Part of a small language model's weights: width 160.
Each number is 128 + 32 x the weight over its row's rms, rounded and kept within 0 to 255. Layers, rows and columns count from 0. The size above them is the row's rms in percent of the matrix's.

# layer 9 MLP down (transposed), 640x160, rms 0.0809, rows 354-375, columns 0-159
size [ 96  89  84 107 105  88  98 101 107 102  96  83 107  93 105  97  94  86  98  81  89  90]
[[122  95 108 121 150 107 165 136 148 136 112  81 125 115 141 158 105  93 126 129 127 100 145 171  96 122 151  78 142 172 110 143 109 213 191 157 148 123 127 150 119 132 111 183 129  94 133 141 175 137 161 100 134 180 154 181 118 140 134 121  95 139 136 111 164 207 107 165  92 165 110 165 133  95 158 159 150 132 153 181 169 163 112 107  84 123 101 178 144 163 126 148  87 125 137 107  35 138 149 162 174 169 156 163  62 189 141 127 127  94 108 229 165 167 111 178 149 126 144 122 162  72 126 188 160  96 137 115 119  99 160 217 112 158 135 153 123 143 109 131 104  85  77  73 132  99 136 120 135 152 124  96  80 119 144 115 131 133 120 169]
 [ 65 187 121 153 134 108  87 145 184 136 128  88 113  88 148 132 137 172 122 154 154 133 177  81 125 132  87 156  82 116  92 165 176 117 202 118 143  92 213 172  93 128 151 107 122 106 216 140 165 141 171 171 146 112  46  81 120 146 145  80  63 145 123 129 133 123  97  80 112 184 132  89 121  77 150 103  71 164 132 154 116 167  85 195 161  89 170 123 103 167 164 128 131 119 177 126 176  81 164 145 117  96  96 112 167 133 189 142 110  93 110 135 160 132 107 118 110  85 108 129 118 107 108 134 185 107 123 133 121 148 141  99 150 160 156 144 162 139 142 148 161 122 121 149 114 124 160 123 170 164 179 145 121 120 131 134 115  73 140 155]
 [ 75 122 108 136 124 117 137 109 178 122  94 122 173 164 143 106 129 153 127  86 156 181  96 146 118 150  93 152  62 126 161 164 141 170 116 103 171 167 111 122 148 147 189 126 177 140 126 149 138 180  57 163 147 111 113 109  97 109 112  96 107 102 132 132 183 147  97 165  83  47 170  69  62 107 168 146 126 112 130 138 109  75 139  58 206 157 126 163  71 125 117 150 140 164 114 160 138 139 168 149  58  94 121  89 113 137 119 142 141 172 201 181 132 129  64 124 171 139 127 131 105 152 126 118 153 152 162 170 113 128 117 121  86 121 163 120 183  88  92 110 108 124 121 119 218 117 155 155 169 125 171 147 113 116 125 145 154 143 106 137]
 [ 86 167 120 124 120 151 103 149  82 150 124 187 128  45 102 151 111 148 137 126  64  66 113 131 140 156 195 153 148 150  83 123 148 128 130 184 128 105  13 145 107 134 129 199 149 112 196  26  96 121 132 130 195 123 154 110 136 134 168 190 119 154 136 126 150 126  83 102 106 151  94 134 151 143 130  94 118  82 189 113 121 182 111  59  92 110 147 155  95 111 144 143 117 156 136 159 142 160 141 149 159 102 169 158 185 146 108 106 136 191 137 109 117 107 163 162 122 119 143 140 153 105 124  71  72 103 145  95 159 150 132 100 145  84 126 132 161 147 122 141 140 107 173 118 150 148 126 147  74 137  87 141 111 100 137 143 146  84 114 128]
 [152 112 134 144 122  91 133  61 118 122 116 118 131 122 123 108 120 181 113 110 167 150 130  81 169 143  45 101  95 139 182  94 117 156 158 133 175 152 148 114 142 164 110 129 146 159 130 112 133 167 196 121 112  82 156 105 157 133 106 157  82 141 158 176 162  89 109 122 120 148 146 176  98 141 133 127 155 139 110 121 106 180 154 120 151 111 130 109  80  79 148 124 116 103 183 164 199 141 114  48 115  63  58 157  90 169  95 146  79 145 157  89 138 120 211 186 176 120 147 189  96  94 116  73  58 142 127 104 161 124 127 140 135 126  92 104 132 134  83 121 173 101 110 121 105 114  84 171 169 114 144 103  72 133 130 108  70 103 103 139]
 [ 63 154 111 116  68 140 165 155  95 117 107 148 140 127 173 205 130 107 159 147 111 160 152 125 123 168 118 172  90 165 105 140  84 138 153  64 127 163 146 146 139 159 110 135 133  79 104 125 178 152 111  96 139 114 122 201 190 155 142 160 108  95 174  92  97 154  97 130 111  92 210  95 112 104 108 138 142 128 128 129  51  39 136 102 165 121 129 143 117 131 107  87 132  96 142 162 154  86 171 119 113 119 113  86 109 183 135 123 120 133 100 104 122 149 158 146 118 113 135 194  97 113  91 129 136  94 107 160 117 126 109 109 101 161  91 150  59 152  67 117  82  97  62 119 133 150 123 125 139 127 127 116 156 106 241 117 108  99  78 148]
 [101 144 126  89  56 157 174 126 140 157  82 125 144 104 142 136 134  94 147  86  89  95 150 122 134 139 178 125 103  89 154 126  62  93 126 151 105 181 135 169  72  82 127 134 122 103 105 151 153  89 160 180 139 127 167  46 168  84 158 134 178 156 174 130 148 120 134 137 158 105 150 169  56 151  83 178 141 218 140  91  90 154 153 160 204 129 106 156 104 103 162 105 104 127 101 141 114 128  90 157 148 126 146 114 169 139 117 138 168  94 142 129 167 144 144  99 121 111 122  95  93  93 176 173 123 124 144 179  86 118 129  75 120 116 110 148 166 149 202 116 116 172 143 134 114 168 111 172 135 171 156  76 156  63  94 107 134 162 121 142]
 [158 213 187 121 129 104 180 158 173 107  75  93 116 153 125 140 209 153 122 115 121  94 173 137 153  79 159 135  97  45  77 160 105 122  82 125 106 121 147 134  85 145  81 127 100 156 100 132  74 115 132 165 103 147 102 117 137 139 106 182 111 134 195  97 167 166  96  85 121  98 160  72  90 100 124 131 177 144 150 132 164 177 156  75 102 138 120 106 128  67 129 159 163 102  91 114 136 116 146 162 106 158 117 160 115  94 128 169 151 127 123 223 120 118 119 133 180 115 146 131 203 143 150 123 151 135  92 151 127 113 128 100  58  73 105 127 126 121 141 121 142 145 118 180 125 135  83 144 142  89 143 124 149 178 135  73 183 132 131 138]
 [ 76 149 170 105  87  80 162  75 116 188 142  73 147 116 134 110 119 178 164 131 135 127 133  90 158 126 143 142 187 174 117 129 115 135 180  97 127 169 114 115 121 123  92 144 125  81  78  86 153 168 114 118 104 123  97 135 131 112 164 117 141 110  92 175 138 189 152 127 135 141 100  34  84 116  86 164 116 113 120 149 147 100  59 138 121 116 113  58 120 102 153 147 158 155 127 116 135 144 209 188 110 148  84 163 150 168 109 130 137  97  93 218 141 121 147  97  93 158 149 141 153 131 173 120  96 186  88 167 181 132 151 198 140 136 133 162  96  79 133 176 106 117 151 153 133 129 147 189 115  89 107 174 163 106 120 101 113 109 121 101]
 [108  56 133  88  76 121 153 158 102 105 108 136 228 132  92 118 141 108 127 167  97 177  74 180 110 142 181  83 149  90 138 127 145 145  57 164 151 153 152 115 114 131 124 131 215 117 111 187 124  52  72 113 104  98 134 120 156 157 163 139 143 158  85 120 192 101 110 112 128 154  97 137 121 130  50 171 130 147 148 140 136 179 183  75 171  89 139 105 125 119 145 168 125 132 133  98 153 142 130 104 154  85 146 129 113  94 164 105 140 152 148 115  89 130 125  99 122 127 123  75  89 126 113 151 113  81 150 107 124 138  82 118 127 103  74 136 131 148 164 121  87 179 130 117 139 122  92  45 156 105  71  62  95 114  99 117 128 119 145 106]
 [132  77 110 200  99 155 129 148 158 160 135 191 169 119 107  96 132 117 116 117  96  98  86 173 113 146 154 145 120 138 151  87 160  84 173 187 165 181 127  78 108  90 139 136 137 144  99 171 180 193  85 139 142 107 124 141 150  99 103 117  91 146 168 104 130 127 147 100  88  90  96 123 149 118 115 141 151 169 157  85 117 125 108  53 115  90 156  85 163 118  55 102 152  91 144 160 124 170 133 202 122 134  94 138 113 163  89 107 101 153  50 119 120  85  92 103 121 138 116 139 190 126 170 200 152 134 152 166 133 152 183 130 140  85 122 143 118 135 164 173  93 131 137 134 120 116 168 137  95  95 114 115  94 132 165  88 178 150  54 169]
 [ 62 111 159 118  44 100 180  78 180 131 104 127 124 157 147 127 113 146 189  96 113 134  70 110  76 161 137 153 136 109 149 144 155  91 130 107 102 167 127 156 125 100  95 149 153 157 138 115 118 158 165 117  81 136  85  71  93 107 111 149 187 125 152 156 147 137  82 150 102 103 102  48 181 137 134 149 138  78  58 127 109 158  73  99 189 115 172 158 104  37 133  88 123 125 138 211 129 105 184 146 111  95 100 119 167 129  86 122 120 101 144 123 158 157 149 162 163 129 138 153 117 156 154  95 181 111 173 117 171  64 102 128  99 136 132 145  91 144 112 137 129 133 114  92 133 136 123 154  57 101 144  87  99 143 127 122 132 103  90 102]
 [114 114  89  95  84 149 150 112  88 126 151 124 155 116 115 175 134 114 129 113 125 112 101 110 193 116 136 135 106 132 129  75 127 160 124 104 103  90 132 105 128  95  35 127 131 133  99 168 161  71 123 118 115 123 101 121 105 138 133 140 166  52  95 196 163 104 128  64 157 168 134  84 157 111 137 133  97 120 107 138  54 145  72  85 158 109  62 163 136  87  86 108 140 105 161 172 144 160 128 150 151 178 116 150 148  95  58 109 124 103 121 150 112  82 129 127 117 170 145 107 159 153 168 133 109 168 166  99 122 148 108 147 122 138  80 178 116 159 150 132 116 127  97  91 219 186  63  56 164  92 113  77 103 183 104 138 104 115 107  97]
 [ 82 172 158 129 127 117 202  86  98 132  80 139 127 118 150 153 174 186 171 114 106 121 152 132 133 145 169 148  89 150  97 181 101  79 107 118 137  97 131 147 134 147  65 156 107 128 123 138 102 119 121 117  94 107 212 146 132  92 190 115  95  95  70 121 137  66  71 157 167 169 150 131 139 120  53 148 159 114 131 109 193 148 143 127 130 132 123 164 117 113 170 150  94  61 126 110 154  72  73 119 111 150  98 113 134 147 148 142 146 107  95 125 142 157 108 101 102 147 135 159 163 108 132 131 108  86 139 156 156 150 157 119 126 158  99 130 175 226 110  90  85 111 115  91 128  96 178 184  88 129 106  79 169 104  64  99  81 168 136 144]
 [202  92 179  94 116 158 113 155 146  89 128 125  92 110 141 172 132 120 117 103  94 114 131 171  96 135 115 141 199 121 170  98 153 113 150 121 197 107 137 189 100 152 112 112 162 163 111 160  96  67 161  94  84  82  95 173 142 157 151 123 171 102  94 111 141  49  97 154 103 199  86 153 169  88 132 116 141 152 148 130 131 108 132 125  95 158 101 153 142 158  71 113 121 114 142 120 123 122 152 175 103 221 101 179 172 111 134 164  88 106 136 129 104 164  63 133 162 139 167  75 155 105 150 153 135 114 110 135  64 115 176 151 119 115 155 104 145 181 113 105 149 158 161 145  95 125  97 122 160  58 122 117  69 176 132 106 148 147 161 110]
 [ 79  97 117 116 140  97 108 125 104 145  99  98 117 126 158 193  79 161  83  84 120 108  95 133 138 130 152 139 142 122 164 141 148 133  71 110 129 127 176 106  89 144  85  93  89 133 130 156 165 138  39 115 139 163 130 124 195  98 145 179  39 153 112 134 102 121 132 162 102 140 151 147 130  89 130  86 141 191 117 161 155 174 194 136 134 162 118 144 156 169 185 156 124 125 115 163 154 145 112 127 145  86 140 117 131 143 100  79 140 183 120  95 100 134 135 104 117  95 150  75 140 151 175  44  86 158  94 189 198  68 126 133 108  89 132 133 116 140 128 135 191  83  79 117 104 110 169 146 178  96  94 168 127 102 135 141  81 117 163 102]
 [120  99 115 157  92 135 117 180 153 143 136 147  86 169  98  78 141 171  98  66 165  78  99  83 128 191  74 150 124 138 129  63 155  95 164 136 156 141 137 128 129 180 126  55 101 132 105 174 140 118 100 163 166  98  57 125 158 102 149 119 135 120 130  91 169 155 165 115 182  64 142  65 123 112  82 103 131 157 124  42 199 126 127  88  92 140  87 163 183 109 123 100  57 141 158 178 134 146 139 116 116  69  92 150 137 121  86 114 127 133 101 116 147  94 137 123 136 108  94 137 175 121  94 127 119  96 140 149  74 148 154 136 145 126 137  87 142 136 142 114  83 160 138  61 179 142 146  90 120 153 149  57 139 151 119 105 127  85 126 126]
 [101 134 101  93 115 132 126 178 129  90 144 109 114 103 126 102  83 104  67 129  79 122 101  92 145 123 156 132 137  72 132 110 219  75 164 126 117 118 157 177  95 114 179 121 158 147 107 153 145 134  72 181 139 135 180 135 134  81  74 154 112 171 116 190 170 102  88 130 133 169  87  98 119  29 138 128 146 138 138 166 163 141  72 105 169 123  71 113  88  91 163 109 187 175 138 145 156 137 135 130 160 138 115 148 120 180  99 151 118 112 136 113 139 137 111  88 133 129 196 106 118 122  95 113 139 194  90 189 137 118  73 150 109 128 176 116 120  92 105  72 143  84 126 106  81 156 166 133 106 137 130 168  80 129 116  92 109 107 183  97]
 [119 122 104 160 119 172 107 173 150 114  98 135 179 110  69 101  71 143 127  74 129  78 126  99  82 145 174  96 106 177 179 152 147 165 110 140 150 101 160 148 155 110 141 119  98 187 118 227 180  87 114  81 203 144 144 106 129 184 123 111 146 109 130 134  87 131 159 157  94 128 113 117 124 103 148 154 172 142 155  26 114 154 110 127 181 121 154 169 115 162 167 156  98 135 134 192 171 145 131  95 164 181 133 118 159 106 154 106  98 129 114 208 126 102 174  87 141 142 153 137 113 135  63 134 195 118 144 128 127 131  90 148 130 170  80 108 102 166 149 141 149 141 139  90 159 187 119 151 121  88 114 140  96 147 130 130 158 103 106 146]
 [ 30 155 168 139  17 136 120 135 129  90 125  98 183 101 112 130 171 116 133 143 135 118 138 136  94  97 144 191 129 108 203 127 140  94  94 156 102 124 138 147 109 150 140  87  83 110  52  81 171 146 165 139 142 132  78 130  96 108 164 177  67 134 145 126 196 156 117  93 167 168 123 115  73 179 174 180 178 155 167  98 144 141 115 174 157 132 124 145 164  64 136 138 167 135 130 120 133  89 183 117 121 101 127  76  98 121 128 141 156 124 142 165 102 104 123 106 156 114 150 206 112 136 130  87 161 154 145 157 122 133 159 107 120 160 114 110 115 110 157  59 165 117 112 171  97 116 111 156 134 103 165 151 136 154 140  80 151 109 122 136]
 [  8 168 121 163 135 179 151  79 145  95 111 133 149 115 117 110 125 173 154 164 108 159  99 104 153 115  92 132  95 150  84 128 122 116 159 136 129 136 125 106 176 189 123  56 149 111 106 194 115 120  40 123 142  89  81 116 120 100 151 148 163 224  99 150 134  86 100 108 104 116 101 148  96 127 132 113 186 119 129 102 143  89 122 124 162 119 108 142 137 151 174 126 130  83  56 143  83 138  89 121 149 143 142 102 117 128 132 136 135 166  99 164 157 133 147 210 151 131  63 164 119 115  92 128 179 108 125 142  84 122 110 111 136 118 120 124  93 172 122 131  99 145 126 144 113 132 157 178 130 179 102 108  78 181 124 195 107 121 102 190]
 [ 66  84 215 138 122 117 139 109 153  94 109 123 123 119  88 187 140 112 108 137 104 100 110  60 134  63 107 118 113 127 124 144 165 120  51 174 124  76  72  99 136  90 125 136 148  84 107 105 139 110  66  79 164  99 108 160 164 106 111 105 145 137 169 173 195 140 144 140 117 130 135 134 182 151 122 117 139 169 204 116 108  84  78 164 118 152 153 114 142 132 142 159 148  53 168 148 127 104 146 126 171 121 140 170 138  70 145 125 117 162 110 121 152 112 133  95 166 100 138 121 127 104 119 134 101  95 162 118 103 169 196  91 163  87 188 134 168  58 110 184 117  98 106 149 190 160 133 133 132 113 102 135  93 116  94  72 165 132 123 100]]
# layer 9 MLP up, 640x160, rms 0.0862, rows 355-375, columns 0-159
size [ 93  86 103 102  89 101 100 113 105  98  87 107  99 101  96  93  89  99  84  93  91]
[[105 103  93  93 150 145 125 124 189 139 169 145 129  84 127 131 136 113 141 216 160 159  98 115 106 162 113 142 137 139 123 132 143  90  94 157  79 155 161 157 146 144 122 163 173 172  66 119  97 121 136 162 132  94 186 144 103 186 137 166 109  90 143 163 100 166 147 156 118 152 107 116 146 171 148 147 125  77  83 121 120  94  70 135  92  85 152 125 147 159 128 115  45 104 149 117 121 134 127  77  85  91 106 132  96 106  95 255 104 138 143 111 140  98 129  88 122 150  92 130 133 102 104  82 128 108 140  95  91 103 156 136 119 159 171 104 135 134 125 206 105 117 117 122 162 167 151 109 107 136 140 214  94 178 150 135  83  59 133 158]
 [103 135 146 109  47 112 100 129 102  99 144 145 113  68 169 116 115  95 142 106 125 110 157 100 142 175 184 136 112 159  89 126 118  89 155 142 139 131 153  88 104 144 119  82 163 114  78 168  97  77 151 162 103 198 192  99 138  86 128 149  89  75  56  92 130 125  73 160 133 112  91 185 146 139 140  87 167  98 171 107 113  92  89 127 143 130 208  85 142 152 104 112 102  38 112 142 115 164 125  94 114 133 166 126 186 151 161 185 133  82 114 138 146 136 132 142 118 177 105 141 127 113 157  87 137 203 119 150  90 101 165 144 119  88 105 187 144 159 117 156 127  89 100 106  89 148  75 110 141 141  92 148 134 113 144 131 136 132  91 183]
 [132  63 140  99  97  97 147 147 164 103 137 143 171  85 128 123 172 125  92 129  82 106  61 145  89 106 180  99  81  63 171 106 105 151 104 108 176 148  83 108 170 113 137 125 161  79 121 101 165 117 136 156 145  97  60 110  82 157 119  68 157  99 135 134 172 114 129 159 130 112 156 110 140  98 158 141 131 111 103  68 144  67 158 119 107 133 126 152  86 138 110 101 107 125  56 122 118 158 192 136 106  92 126 149 111 140 118 167 166 124 120 137 131 155 120 185 134 160 141 124 181 155 139 119 134 171 144 155  49 106 108 117  93 171 128 106 118 127 105 106  96 223 169  80 164 101 160  78 103 160 171  99 137 106 134 194  65 102 137 142]
 [172 117 115 182 190 157  75  97 167  88 219 153 122 196 122 122  92 136 163 130 141 135  93 127  75 183 110 129 118 115 123 170 198 154 134 123 144 153  81 131 162 130 115 104 142 126 117 156 153 177 112 161 130 137 137 149 123  78  62 112 148 122 122 167 124 128 122 141 125 144 143  84 103  97  92 175 128 152 133 109 207  99  66 142 131 123 145 108 103 114 143 137 156 121 149 130  83 180  78 146 166 127 168 114 135 114 178 161 150 180 124 121 123  64  77 120 174 132 108 119 116 103 112 103 190  92 166  78 139 134 134 134 120  92 126 142 129 130 166 184 119  94 138 108 129 115 142  78 174 137 218 108 110  56 107 135 132  85  74  83]
 [140  66 135 139 105 119 109 194 116 138 153 127 106 144 135  98 102 149 135 116 124 119 124 113 107 180  88 114 140 162 200 114 159 133  92 137 102 126 103  99 151  89 142 107 121 166 136 134  99 137 129 155 138 121 144 103  91 152 173 138 115 120  94 112 123 113 139  55 107  71  84 118 177 126 184 202  42 114 183 106  97 167 166 113  64 129 163 132 106 104  89 119 129 143 128 158 122 181 115 156 154 133 165 149 162 151 103 180 145 221 153 152  79 150  59 105 104 117 122 153 126 172 166 134 149 177 101  60 136 129  94 190 120  94 119 114 220 145  98 146 146  99 178 125 148 141 115 117  75 108 172 136 106 163  78 114 141 131 160 137]
 [128 126 166 122 141  61 106  84 108 183 167 120 122 112 148 109 117 112 132 178 149 186 161 141 160 112 137 159  88 157 115 178  99 160 108 167 160 141 192  86 132  93  92 109  81 111  99 103 127 180  77  97 102 164 146 122  82 113 126 133 106  87 108 105 133 139 151  85 156 101 138 194 128  95 116 104  68 152 164 155 142  89 104 123 128 106 129 125 139 129 126  64 153 103 140 185 123  85 165  77 122  48 182 123 148 142  94 148  69 103 134  58  97 138 155 208 142 114 145 134 126 184 116 167 145 142  86 114 175 147  99 126 112  90 108 125 144 181 173 156 152  70 118 150 142 154 158 151 106 131 115 134 100 116 157 132  39 172 155 120]
 [134 125  87  97 144 144 135 151  86  68 112 142 103  47 131 139 139 142 167 151 164 137  70 115 149  77 166 125 150 114 195 166 107  96 143 142  72 187 143 138 131 101 167 120  81 147 153 166 162 157 139 128 142  87 152  91 152 121 158 178 140 124 118 118 198  99 139 164 192 147 128 141 150 106 141 133  73 186 155 116 149  85 129 139 108 172 168 179  87 149 181 132 156 133 157 119  85 135 151  80  82  77 119 136 129  87  93 189 123 130 118 123 108 164 111 107 153  95 150 178 146 142 111 117 168  80  95 104 193  94 122 114 158 112 114 140 119 179  91 219 106 128 141 146 167 166 128 108 130 153 157 137  98 150 117 176 130 127  44 118]
 [143 135 138  89 133  94 123 102 163 146 142 104 110 175  76 186 125 149 113  88 142 108 150 114  88 144 172 150  62 101 198 126  75 188  66 116 128 101 165 111 172 161 109  55 106 132 117 143 204 125 153 108 147 121 110 122 110  91 128 166 129  89 116 140 125  94 125  77 157  79 116 173 100 132  83 128 123 101 167 138 141  79 125 169 142  95 102 111 121 136 184 183 131 123  76 144 164 152 108 206  90  75 147 128 100 147 149  94 128 177 148  54 198 163 141 136 104 148 149 140 150 151 144  94 165 135 175 123 136 198 122 140  77 146 110 139 120  71 155 163 117 118 150 147 142 113 157 136  77 129 202 110 117 114 163 137 104 141  95 142]
 [142 158 129 121 183 119 104 122 115  77 145 141 201 104 122 158 113  72 141 107  80 139 151 150 114 160 160 125  77 159 103 124 158 177 134 161 160 124 114 128 142 154 118 168 152  82 120 156 135 107 126 140 134 120 100 105 198 124 119 141  95 159 142 135 139 148 141  74 143  72 171 100 138 122 174  90 168  93 154 109 100 134 140 122 126 123 119 151 133 106 151  82  65 129 131 109 153 122 139  93 131 118 132 175 122 106 137 169 211  72 188 126 141 143 161 151 133 154 102  92 127 146 151  86 228 130 127 106 107 178  88 124  98 105 101 145 139  57 138 155  82  99 213 192  99 116 120 171  71 165 156 187  51  99 112  97  96  95 118 116]
 [118 158 104 129 130 129 146 100  77 106 162 184 122  94 130 100 160 177  94 179 139 152 146 124 143 119  82 155 100 123 131 136 195  95 111 164 123  69 151 133 160 116 121 156 140 165 101 139 127  72 127  93 111 140 133 132 151  91 137 146  47 144 114 165  89 118 142 108 173  84  95  98 173 128 153 172 188 181 158 103 108 131 119 153 139 147 152  73 154 110  99 138 139 118 140  72 162 188 138  73 104 126 128 206 122 112 127 113 102 169 106 155 170 107  79 117 201  91  99 166 147 126 162 147 124  97 145 195 113  79  89 134  88 127  77 178 111 140  84 131 195 157 145 128 206 124 155 133  84 121 173  77  93 156 108 132 143  99  93 127]
 [104 111 155 128 168  78 133 175 128 146 134 124 111 124 121 147 139 129 115 131 155 149  96 104  72 230  89 121  89 121 122 103 130 119 115 177 137 101 134 114 177 109 104 150 182 127 169 145  81 143 108 149 138 117 123 123 163 115 139  96 112 187 160 161 127 157  80  75 119 144 135  93  84 146 141 111 164 159 116 118 153 125 113 179 151 124 111  95 109 163 115 183  76  75  14 172 138 112 108 184 114 117 167 102 147  81 114 143 161 157 158 110 147  96 168 145 188 161  88 173 138 157 109 131 138 130  84 133  94 109 155 133 118 168 103 187 155 136 135  87 136  69 108 113 192 121 188  88 152 116 132 146 154 129 174 146 102 129  79 215]
 [142 124 160 155 108 143 172 188 178 131  67 126 123 116 143 111 146  94 161  94 108 120 175 111  35 118 124 137 115 165 146 128 111  80 143 165 114 165 151 113 109 133 149  88 114  95 125 136  85 109 127 193 104 122 124 160 119 166 110 104  51  87 125 142 113 144 156 132 143 109 184 141 120 151 165 157  93 148 187  53 180 145  56 125 155 139 108 147  66 151 116 150 141 101 131 156 140 170 182  79 154  86 121 145 109 118 189 148 106 123 185 146 122  96 104 143 131 111 158 116 184 146 102  68 145  80 168 118  73 161 130 148 154 126 195 141 165 118  70 134 163 130 145 108 135 165 164 136 126  44 125 163 117 128  67  88 125 132 117 102]
 [118  63  87 136 125 139 106 155 144  68 151 129 107 127 116 112  74  90 150 141 160 153 159  85 142 120  65 114  78  54 161 175 181 106 133 163  88  98 120 129 192  96  91  62 127 128 192 143 118 118 115 127 160 149 154 120 171  91  67  87 126 163 135 177 131 155 112 131 173 150  84 101 146 119 135 162 148 132  99 113 139 131  70 141  86  65 165 178 153  84 156 102 121 170 115 137 122 178 140 140 100 143 167 120  83 155 159 136 133 143 135 141 141 111 123 170 165 128 135 173 142 110 130 113 145 154 148 112 129 126  91 136 118 114 128 150 170 126  98 194 119 162 128 110 168  97 166  98 155 149  97 196  98 218 167  90  89  83  68 154]
 [157 150 184  64 119 128 146 140 155 187 159 150 145 154  91 120 135 178 186 127  73  95  93 162 135 147 103 201 183 106 133 124 122 130 114 110 114 116  90  82 210 114  89 115 161 129 134  61 143 129 118 125  97  96  98 125  99 183  78  96 152 116 129 127 193 150 145 143 153  81 179 150 122 125 154 193 160 122 112 111 136 102 120 125 150 137 133 158 110 147 103 125 106 142 138 144  99 173 177 162 110  85 160 179 135 172 147 172  99 153  86 140 130 110 117  98 170 122 115 159 172 104 139 104 140 202 141 185 178 125 130 120  73 150 173 134 114  99 132  93 114 113 112 151  84 137 149 151 145  90 168 201 149 116 145 202  89 176  80 132]
 [172 154  73  93  95  97 120 101 130 176  86 200 179 156  75 108 117 157 158 138 114  69 151 141 168  94 192 145 124 154 159 171 162 129  98 125 117 139 132 109 150 160 135 135 126  66 123 109 213 138  83  91  83 124 143 140 147 136 127 215 108 114 124 123 166 184  99  87 150  86 153 108  85 102 107 127 164  89  86 162 137  71 179 118 116 100 114 144 127 127 136 105 138 129  82 146  58 116 159 157 109 100  96 138  91 190 156 108  81 154 135 117 204 117 110 110 110  56  66 164 167  89  98 138 130 140 136 125  93  97 136 103 111 109 150 138 120 153 125 169  61 127 140 193 100 134 120 131 148 112 157 113 146 133 116 140 105  91 104 108]
 [145 107 107 189 141  91 168 167 104 164 137 152 159 168 125 102  90 162 142 102 121 124 106 147 188 165 139 115  82 131 130 138 120 133  98  85  96 111 149 166  83  96 136 120 152  94 160 134 152  81  95 194  93 137 158  79  84  84 108 158 131  88 163 142  78 106 167  67 115 209 109 166 121 106 166 114 107 108 194 102 115 161  86 116 117 122 111 110 107 148 153  85 118 102  53 131 104 124  99 141  95 120 134 104 145 129 176 157  88  67 164 120 161  79 162 120  72  82  82 110 116 120  68 120 124 169 125 140 137 105 164 162  36 118 107 182 111  94 125 132 151  72 159 190 128 136  89 149  96 134 133 101 124 149 122 154  90 150 100  96]
 [103  74 143 103  53 107 133 181 108 164  88 103 147 197 133 164 147 184 128 167 119 139 167 160  54 145  97  76  70 132 147 148 199 152 148 178 127 197  87 135 201 124 146  94 132  98  81 120 158 196 152 148 109 177 124 120 168  76 161 112 104 139 145 146 129 170 156 124 148 123  93 153 169  94  70 164 143  93 145 160  91 106 141 140 125 140 133  99 194 124 130 158 102  96 166 136 128 134 149  97 161 118 123 122 116 117  89 156 141  74 141 124 134 133 148 146 175  84 179 157 165 124  79 100 117  98 179 135 149 151 138 104 158  84 169 106 170 137 119 165 146 133 152 179 161 122 118 141 172 127 173  91 134 136 138 136  75 129 179 126]
 [134 139 154  75 145 120 196  82 100 116 163 163 139 103 130  99 131  98  97 194 167 108 136 115 143 103 212 113 123 122 151 117 141 105 109  85 112 123 188  25 134  96 115 134 113 126 169 123 135 199 176 136 122 131  78  59  81 189 141 127 152 118 126 120 155 130 123 124 127 140  79 138 125 106 107 215 147  90 146 135 146 129  98 149 110 170 103 163 106 156 117 137  98 110 123 172 111 224 125 133 131 127 121 136  99 171 155 148 123 127 115  95  89 159 133 184 170 104  95 124 140 108 135 118 151 121 104 149 203 161 143 117  93 174 158 137 139 144 120 143  91 122 196 134 105  71 178 128  79 140 188 119 150 156 157 152 119 167 184 127]
 [ 98 128  97 122 125 118 136 133  71 151  86 102  62 112 110 122 141  87 147 150  69 123  58  80 136 124 136 138 132 130  72 129 105 104 106 127 150 117 123 115 141 172 131 126 109 129 130 110 155 100  83 224 139 193 199 124 151 112  72 173 155 101 143  97  79  99 158 151 113 130 174 141 170  93 125 129 118  78 117 133  92 139 135 101 125 149 137  78 130 122 134 107 122 114 113  84 169 153 113 152  92  60  90 120  90  86  70 176  52 109 144 127 149 148 126 122 113 187 138 142 138  87 175 124 111  82 103 108 174 107 108  84 113 151 154 124 114 126  50 120 135 145 206 152 141 200 110 142 101 107  88 110  91 145 156 149  87  60 116 153]
 [141  91 119  76 142  19 184  56  90 114 127 137 132 106  95  92 103 176 102 175  89 161 122  82 136 145 142 119  85 151 199 199  89 154 100 133 108 104 168 120 130  74 122 154  79  73 142 118  88 119 135 167 164 125 115 157 137 197  93 122 143  75 164 130 153 168  93 106 124 119 137 111 120 149 100 181 109 108 164 129 127 115  92 116 140  62  68 120 149  98 131 107 150 127 115  99  89 124 177 120 130 128 101 107  97 136 167 107 137 128 119 138  93  77 162 132 130 115  91 103 144 132 108 116 144  75 119 127 185 137 150 167  95 160 134 117 112  65 116 162 109  89 173 140 167 136  79 147  84  81 139  82  96 148 147  64 118 151 115  80]
 [116  94  84  87 138  94 131 106 160  91 164 136 138 173 179 104 135 161 143 109 173 205 113 133 140 132  93 118 102  97 150 135 149 178 137  83 105 173 153 157 104 104 167  76 156 120 144 193 190 135 130 169 125  89 108  74 128 113 209 100 137 103  79  99 123 129 164  91 116  82 122 112 138 105 125 190 175  74 183 140 140 116 138 118 142  89 145 133 123 112 114 132  99 183  55 124 129  98 173 199 132 133 154 157  70 103  95 172 145 143 108 142 119 136  87 148 182 153 100 113 140 132 158 172 152 104 139 130 131 124  80 177 100 165  92  93 142 138 126 113 152 154 130 133  85  98 155 115 102 191 197 112 136 144 176 187  88 100 123 159]]